config.toml
n_layer = 11
d_model = 160
norm_eps = 1e-05
positions = "rope"
tie_embeddings = true
init_std_up = 0.0352
init_std_down = 0.0
lr = 0.00437
weight_decay = 0.057
schedule = "wsd"
decay_shape = "pow"
Each number is 128 + 24 x the weight over its row's rms, rounded and kept within 0 to 255. Layers, rows and columns count from 0. The size above them is the row's rms in percent of the matrix's.

# layer 4 attention output (transposed), 320x160, rms 0.119, rows 134-159,166-191, columns 128-159
size [ 98  95 102 103  93 100 100 106 101  80  97  99  96  93  99  89  94 103  92 101  99 103  93 111  98  99 101 101 100 100 101 100 116 102  95 108  93  96  98  97 111  96 103 101 106  86  98  92 109 100 116  99]
[[132 146 148 148  88 111  98 132 123 110 139  93 169 131 127 122 132 129 123 152 146 131 127 136 143 129 114 113 156 135 141 110]
 [151 119 102 140 136 125 105  93 138 128  61 135 142 157 138  82 158  96 155 134  89 197 142  72 156  90 129 108 137 172  85 128]
 [151 106 142  91 168 168 133 115 143 109 111 107 138 102 148 110 114 158 109 108 121  95 159 113 121 108 104 152  88  82 140 127]
 [124 140 108  99 145 120 137 124 121 115 123 158 111 132 107 156 186 109 146 126  96 184  98  76 121 159 123 124 137 157 120 167]
 [134 160 122 110 135 145  76 160 131 142 110 138  86 158 170 110 134 149 156 102 175 119 159 119 106  91  99 161 127 102 148 151]
 [127 142 111 139 111 162 124 150 122 145 118 146 123 156 169 147 112 139 116 104 132  83 132 148  93 134 110 142 113  97 159 152]
 [147 128  94 150 107 119 134  95 181 124 115  99 207 128 149  67 128  88 121 139 151 153 155 118 123 116 153 110 128 155  99 117]
 [126 136 125 147 118 129 126 123 122  97 108 141 170 126 104 103 138 100 129 146  99 148 128  95 117 106 116 107  96 129 141 159]
 [139 141 125 129  99 132 136 123 110 139 142 144 159  91 158  77 132  99 108 110 158 100 113 138 150 157 119 107 102 123 144 123]
 [123 139 150 110 168 177 120 143 154 142  78 163 105 144 149 147 131 160 134 114 109  83 172 153 119 106 116 116  84 108  99 156]
 [108 145 134 120 152 154 114 144 112  97 170 170 113 150 127 109 139 156 103 143 155 109  94 119 122 157 145 115 134 126  95 161]
 [105 148 128 109 128 138  59 135  93 161 126 109 122 145 148 139 137 109 120 125 133 116 124 146 131  99 151 111 137 108 123 157]
 [144 119  96 128  79 130 143  95 122 174 121 100 147 170 128 126  97 124 169 115 120 137 128 153 159 121 171 153 163 156 108 138]
 [136 112 128 139 166 125 153 119 165 130 136  88 133  89 135  99  97 145 144 130 117 116 110 135 115 105 109 134 157 131 148  88]
 [110 107 167  94 158 144 115 129 116 150 117 159  91 134 135 120 145 127 154 129 167 120 125 136 112 125 152 134 114 114 131 135]
 [125 134 120 170  93 127  74 145 115 127 118  91 166 136 176  72 132 106  90 116 104 161 135 133 124  87 126  98 117  94 156  94]
 [102 128 131 124 130 156 107 136 110 103 109 145 140 138 128 154 161 152 125 138  92 112 171 119 107 109 119  92 113 153  80 154]
 [114 120  95 149 118 142 125 112 121 159 121  90 130 145 123 114 106 112 123 121 108 166  86 118 128 119 152 115 158 152 129 104]
 [ 98 130 172 109 149 136 102 131 149 101 126 173 104 130 137 142 143 146 123 125 138 108 143 106 118 122 105 100  81  73 133 150]
 [126 136 133 145 130 172 143  95 150 118 105 130 173  73 111 118 121 123 112 140 108 136 122 156 143 141  90 109 106 143 135 101]
 [130 159 126 126 129 145 139 134 130  90 175 151 112 115 121 174 107 147 111 134 147  91 152 126 107 163 123 119 119  90 156 151]
 [111 133 145 143 113 124 155 121 144 111 194 127 108 136 106 177 124 120 121 130 122 155  91 120 108 154 172 125 139 129 113 114]
 [112 139 160 121 142 137 131 123 151 149 141 160 133 158 157 106 138 170 113  88 168  56 161 112 131 129 122 116 102  98 109 129]
 [129 107 106 126 116 125 117 142  97 137 172 124  95 177 150 156  87 148 128 108 132 104  91 133 104 134 172 135 136  98 141 149]
 [119 122 145 130 149 105 123 106 138 119 110 151 104 127 161 114 156 114 114 128  84 153 134 121 129 108 125  92 121 141  94  94]
 [ 90 111 131 129 147 147  96 122 158 143 136 148  95 158 112 126 138 114  86 124 166 127 115 123 114 142 134 109 134  81 132 118]
 [112  94 123 118 121 116  79 141 118  77 124 120 123 141 138 111 170 194 136 132 126 107 123 127 128 110 129 120 182 141 122 129]
 [ 91 152 166 140 161 135 136 101 147 122 106 121  98 150 156  98  89 128 121  84 138  78 128 152  76 131 136 152 153 161  68 114]
 [160 183 154 117 155 135  90 107 149 135 104 125 164 138  82 122 152 133 124 133 139 166 148  87 156 103  93 125  99 108 104 129]
 [169 154 135 107 105 153 162  95 148 157 128 109 142  92 145 123 163  62 129  99 123 163 154 170 116 147 119 132 101 146 134 104]
 [121 148 104 106 121 145 142 134 139 130 131 102 126 121 154  90 123 132 160 126 142 132 150 131 109 103 100 170  67 113  91 125]
 [144 173 102 142 119 188 145 160 139 158 146 125 143 103 134 109 133  94 144 114 123 162 149 125 161 117 103 122  72 132 122 129]
 [ 93 102 150 157 135 131  83 153 146  68 127 123 160 165 125  95 156 158 121 118 137 139 148 107 129 124 135  86 174 136 122 159]
 [ 82  99 138 151 157  93 113 114 172 120  82 159 152 136  99 122 131 171  79  86 102 125 117 105  79 125 145 127 102 145 139 148]
 [129 125 101 131 118  86 118 147 132 137 123 106 159 119 158  94 125 169 117 140 100 123 118 107 175  86 175 115 129 148  92 133]
 [147 155 113 136 138 138 158 147 120 152 136 124 120 121 133 134 113  86 103 122 157 166 133 159 147 119 124 154  56  94 109 124]
 [141 121 113 114 126 122 169 137 129 134 136 122 129  93 114 125 141  81 127 109 126 127 132 101 132 140 106 130  97 104 199 117]
 [138 124 130 157 109 140 162 135 123 133 111 130 126 160 167 152 109  93 127 108 129 109 146 143  91 119  79 128 140 114 102 155]
 [120  93 144 113 121 125 108 118 138 154 154 108 144 176 161 107 102 160 144 130 126 159 148 137  97 138 142 108 166 111 113 136]
 [103 104 103 131 167 123 103 103 151  98 134 119 112 147 120 114 138 159 147 163 123 106 140 103 125 123 158 113 172 146 145 116]
 [132 128 151 124 119 176 159 113 146 152 136 144 121 139 170 113 106  92 160  90 138 113 164 153 134 123  95 141  98 126 121 115]
 [112 173 144 151 111  89 138 137 136 123 106 111 123 122 141 140 124 140 118 108 120  80 123 130  93  90  96 120 164 143  89 169]
 [ 94 135 158 140 144 159 130 171 146 113 112 140 127 109 128 107 149 106 111  85 111 106 149 151 130 113 116 114  93 108 118 115]
 [ 91 110 158 125 134 163 130  84 133 124 136 122 106 158 147 141 117 150 152 140 115  85 126  99  64 139 139  88 187 152 171 120]
 [148 161 107 128 116 105 153 131 139 159 120 130 133  94 109 141 103  81 101 104 123 144 115 148 146 100 124 158  57 105 101 125]
 [104 133 113 151 173 139  84 125 138 118 143 122 176 133  88 141 160 135 139 146 152 139 112 131 119 117 159 130 123 116 111 146]
 [155 131  86 151 107 128  99 140 139 135 119 137 171  87 135 130 140 128 109 174 119 145 109 127 168 130 109  97  84 126 177 135]
 [134  92 154 125 116 113 112 113 128 135 127 160 118 118  99 173 119 153 104 152 103 133  66 138 129 150 146  84 144 103 188 126]
 [152 137 157 121 121 121 175 149 122 146 123 128 120 128 109 133 151 110 104 122 128 161 138 100 185  91 118 142  72 114 137 105]
 [169 134 129 108 110 121 133 110 123 176 139 119 146 110 133 133  83 115 130 122 105 138 110 106 106 136 104 119  96 120 167 144]
 [126 163 129 143 128 103 163 129 158 147 140 130 119 126 132 126 134  88 105  76 130 142 137 149 136 118 145 162 103 129  79 101]
 [155  98 153 127  98 127 119 148  97 106 129 130 121 146 118 143 109  95 130 150 137 123 109 110 140 118 107 101 163 105 141 157]]
# layer 4 attention value, 160x160, rms 0.12, rows 71-95, columns 128-159
size [107 119 101 112 115 113 110 100  89 102 106 106  90 114  97 105 106  90 101 113 106 118 123  98 104]
[[156 148 152 105 111 107 100 152 154 130 126 148 100 125 148 166 141 137 126 142 111 122 136 138 119  98 123 146 144  87 140  98]
 [ 96 102 146 151 135 121 128 162 100 107 120 135 137 107 131 137 133 172 150 131 117 123  93 111 147 146 110 127 112 141 174 113]
 [ 88  92 171 131 144 136  60 134 119 114 123 141 126 149 139 147 151 169 140 149 168 128 129 145 131 107 126 148 159 140 158  98]
 [126 115 154  96 120 152 141 156 114 116 134 140 154 160 103 143 126 141 141 122 118 170  84 112 106 138 109 162 127 132  79 147]
 [130  85 116 115 144 120 136 122  99 133 131 127 145 123  83  71 143 152 154 136 151 155  71  91 158 144  98 109 127 145  88 146]
 [142 164 108 111 112 123 145 126 126 157 135 206  95 141 136 149 126 127 106 170 107 101 115 132 177 136 114 104 100  77 126 125]
 [110 127 157 134 105 110 159 149  92 123 121 131 110  87 141 123 115 128 118 144 151  84 138 109 129 118  89 129 130  77 135  93]
 [122  95 129 124 158 128 173 107 106  86  92 111 122 132 118 113 112  84 128 111 147 164  94 151 136 130  98 131 146 133 116 127]
 [156 137 139 174  95 136  98 133 110 127 150 104 154 127  97 110 144 154 135 133 134 129  96  27 115 100 105 122 145 140 155 167]
 [111 106 134 153 123 173 128 117 115 160 104 102 120 123 115 146 145  78 114 145 172 108 141 121 103 137 130 155 167 149 156 134]
 [ 87 143  93 110 134 163 169 137 148 123 171 111 115 109  99 128 145 151 118 119 146 147 138 183 145 138 109 197 132 160 107 127]
 [ 86 133 170 147 106 168 124  98  98 114 139 128  97 137 165 112 110 135 151 136 102 108  94 124 117 118 114 137 145  80 160 106]
 [155 126 103 122 127 102 146 141  86 108  98 129 113 172 162 149 126 144 146  97  85 112 112 141 154 143 162  94  88 129 100 160]
 [106 151  83 115 145 132  92 130 100 127 102  96 159 120  80 148 145 138 147  94 155 128  68 184 119 102 145 205 141 149 112 134]
 [169 125 115 109 165 152 147 137 150 137 134 123  96 117 125 125 128 150 124 127 108 192 131 132 173 147  73 107 106 141  88 122]
 [110 127 118  96  97 122  91 141 112 129 136 142 121 164 147 106 150 121 127 181 136 134 108 120 125 122  97 131 184 117 158  88]
 [122 133 113 103 124 131 138 134 124 130 131 125  96 112 159 121 125 153 160 124 141 120 134 166 143 127 142 147 129  97 103 120]
 [186  91 162 132 145 129 108 168 108 124 128  94 177 136  94 130 170 115 105 133 172 162 118 131  86 123 104 122 171 163 106 139]
 [156 116 170 126 104 100 102 122 158 133 110 172 130 139 157 122 118  96 100 126 113 143 128  84 123 115  95  72 111  88 118 126]
 [ 95 106 151 120 135 109 151 180 112 126 133 134 152 134  84  94 150 114 111 129 180 148 103 103 114 130 102 137 124 142 137 156]
 [146 135 117 137 115  96 134 157 120 111 156  72 153 138 116  91 149 134 118 146 161 106 199 134  89 131 114 100 146 120 124 123]
 [118 117 117 136 123 167 126 131  75 108 124  97 165 109 100 137 166 142 140 159 161 111  78 115 131 124 158 166 168 126  94 169]
 [ 80  97 148 136 141 169 158 125 116 133 141  94 135 101 105  82 143 116 139 129 142 152 133 132 106 146  99 156 154 139 138 114]
 [163 107 146 137 162 144  86 121 171 109  70 124 132 107 135 151 147 115 144 154 142 110 145 108 139  93 133  90 137 134 157 157]
 [156 126 148  83 132 164 166 147 142 167 126 150 155 109 106 124 147 119 100 153 131 138 164 156 131 153 124 158 107 124 130 147]]
# layer 4 attention query, 320x160, rms 0.142, rows 192-197,224-228, columns 128-159
size [113 113  89 105  92 111 100 106  88 101  92]
[[148 136  94 110 147 153 123 117 103 120 115 120 138 109 148  64 144 126 132 128  89 100 107 102  68 102 132 146 120 115 103 132]
 [140 131 136 110 147 116 132 101 168 117 153 126 137 139 141 145 122 144 165 178 109 144 105  99 160 132 115 134 133 106 140 149]
 [113 100  70 150 141 132  87 122 102  82 104 124 123 128 177 101 178 166 166 141 133 118 114 110 116 104 118 106 149 114 112  95]
 [125 135 116 105 165 132 157 159 161 123 158 124 137 137 139 149 174 113 140 158 144 147 112 110 173 130 113 140 123 105 123 154]
 [115 146 115 126 158 157  97  98 121 108 153 125 153 105 128 166 169 140 155 158 148 177 104 124 125 101 130 139 129 115 121 174]
 [103 148 139 109 146 126 146 153 131 118 176 120 147 140 107 147 139 144 157 163 160 154 152 117 162 144 111 145 137  96 128 161]
 [108 135 136 111 143 128 151 160 142  88 141 160 126 124  85 156 128 107 138 128 112 142 110  93  84 109 113 163 181 130 134 104]
 [160 101 107 111 123 155 114 140 125 121 168  91  99 135 140 133 114 158  75 127 125  79 141 121 177 140 145 113 150 127 143 128]
 [ 99 105 135 100 142 137 170 126 121  90 147  92 120 115 106 142 140 129 119  69 164  92 100  94 128 123 121 127 157 129 111 131]
 [152 114  86 103 121 183 129 164 103 134 156 149 106 129 125 144 105 134 118 108 128 120 140 150 150 160 147 165 131 152 157 139]
 [ 95 103 128  73 116 116 166  90  95 126 188  83 116  95  90 163 141 130 124 100 154 107 143 109 135 123 164 146 130 131 138 151]]
# layer 4 attention key, 160x160, rms 0.14, rows 96-100, columns 128-159
size [111 102  94 102  96]
[[116  98  52 139 179 103 150 131 121 156 124 126 106  58 127 155 129 107  84 147  87 130 106 132 180 151  85 130 105 135 147 127]
 [140 141 148 134 124 112 135 114 142 145 117  89 148 146 152 112 142 106 122  97 137  99 100 125 134  80 136 126 111 149 158 102]
 [140 155  99 106 149 122 137  88 135 128 109 148 160 116 140 104 110 103 100 146 135 151  96  95 126 147  93  80 118 181 116  94]
 [121 142 196 107  79 160 103 150 133  96 109 120 148 166 138 100 136 118 149 129 128  93 127 132 134 136 123 144 105 130  88 131]
 [138 100 111 167  92 157 147 171  99 146 143 154  70 145 107 109 155  89 104 130 101 119 124 131 130 109  92 155 135 135 126 130]]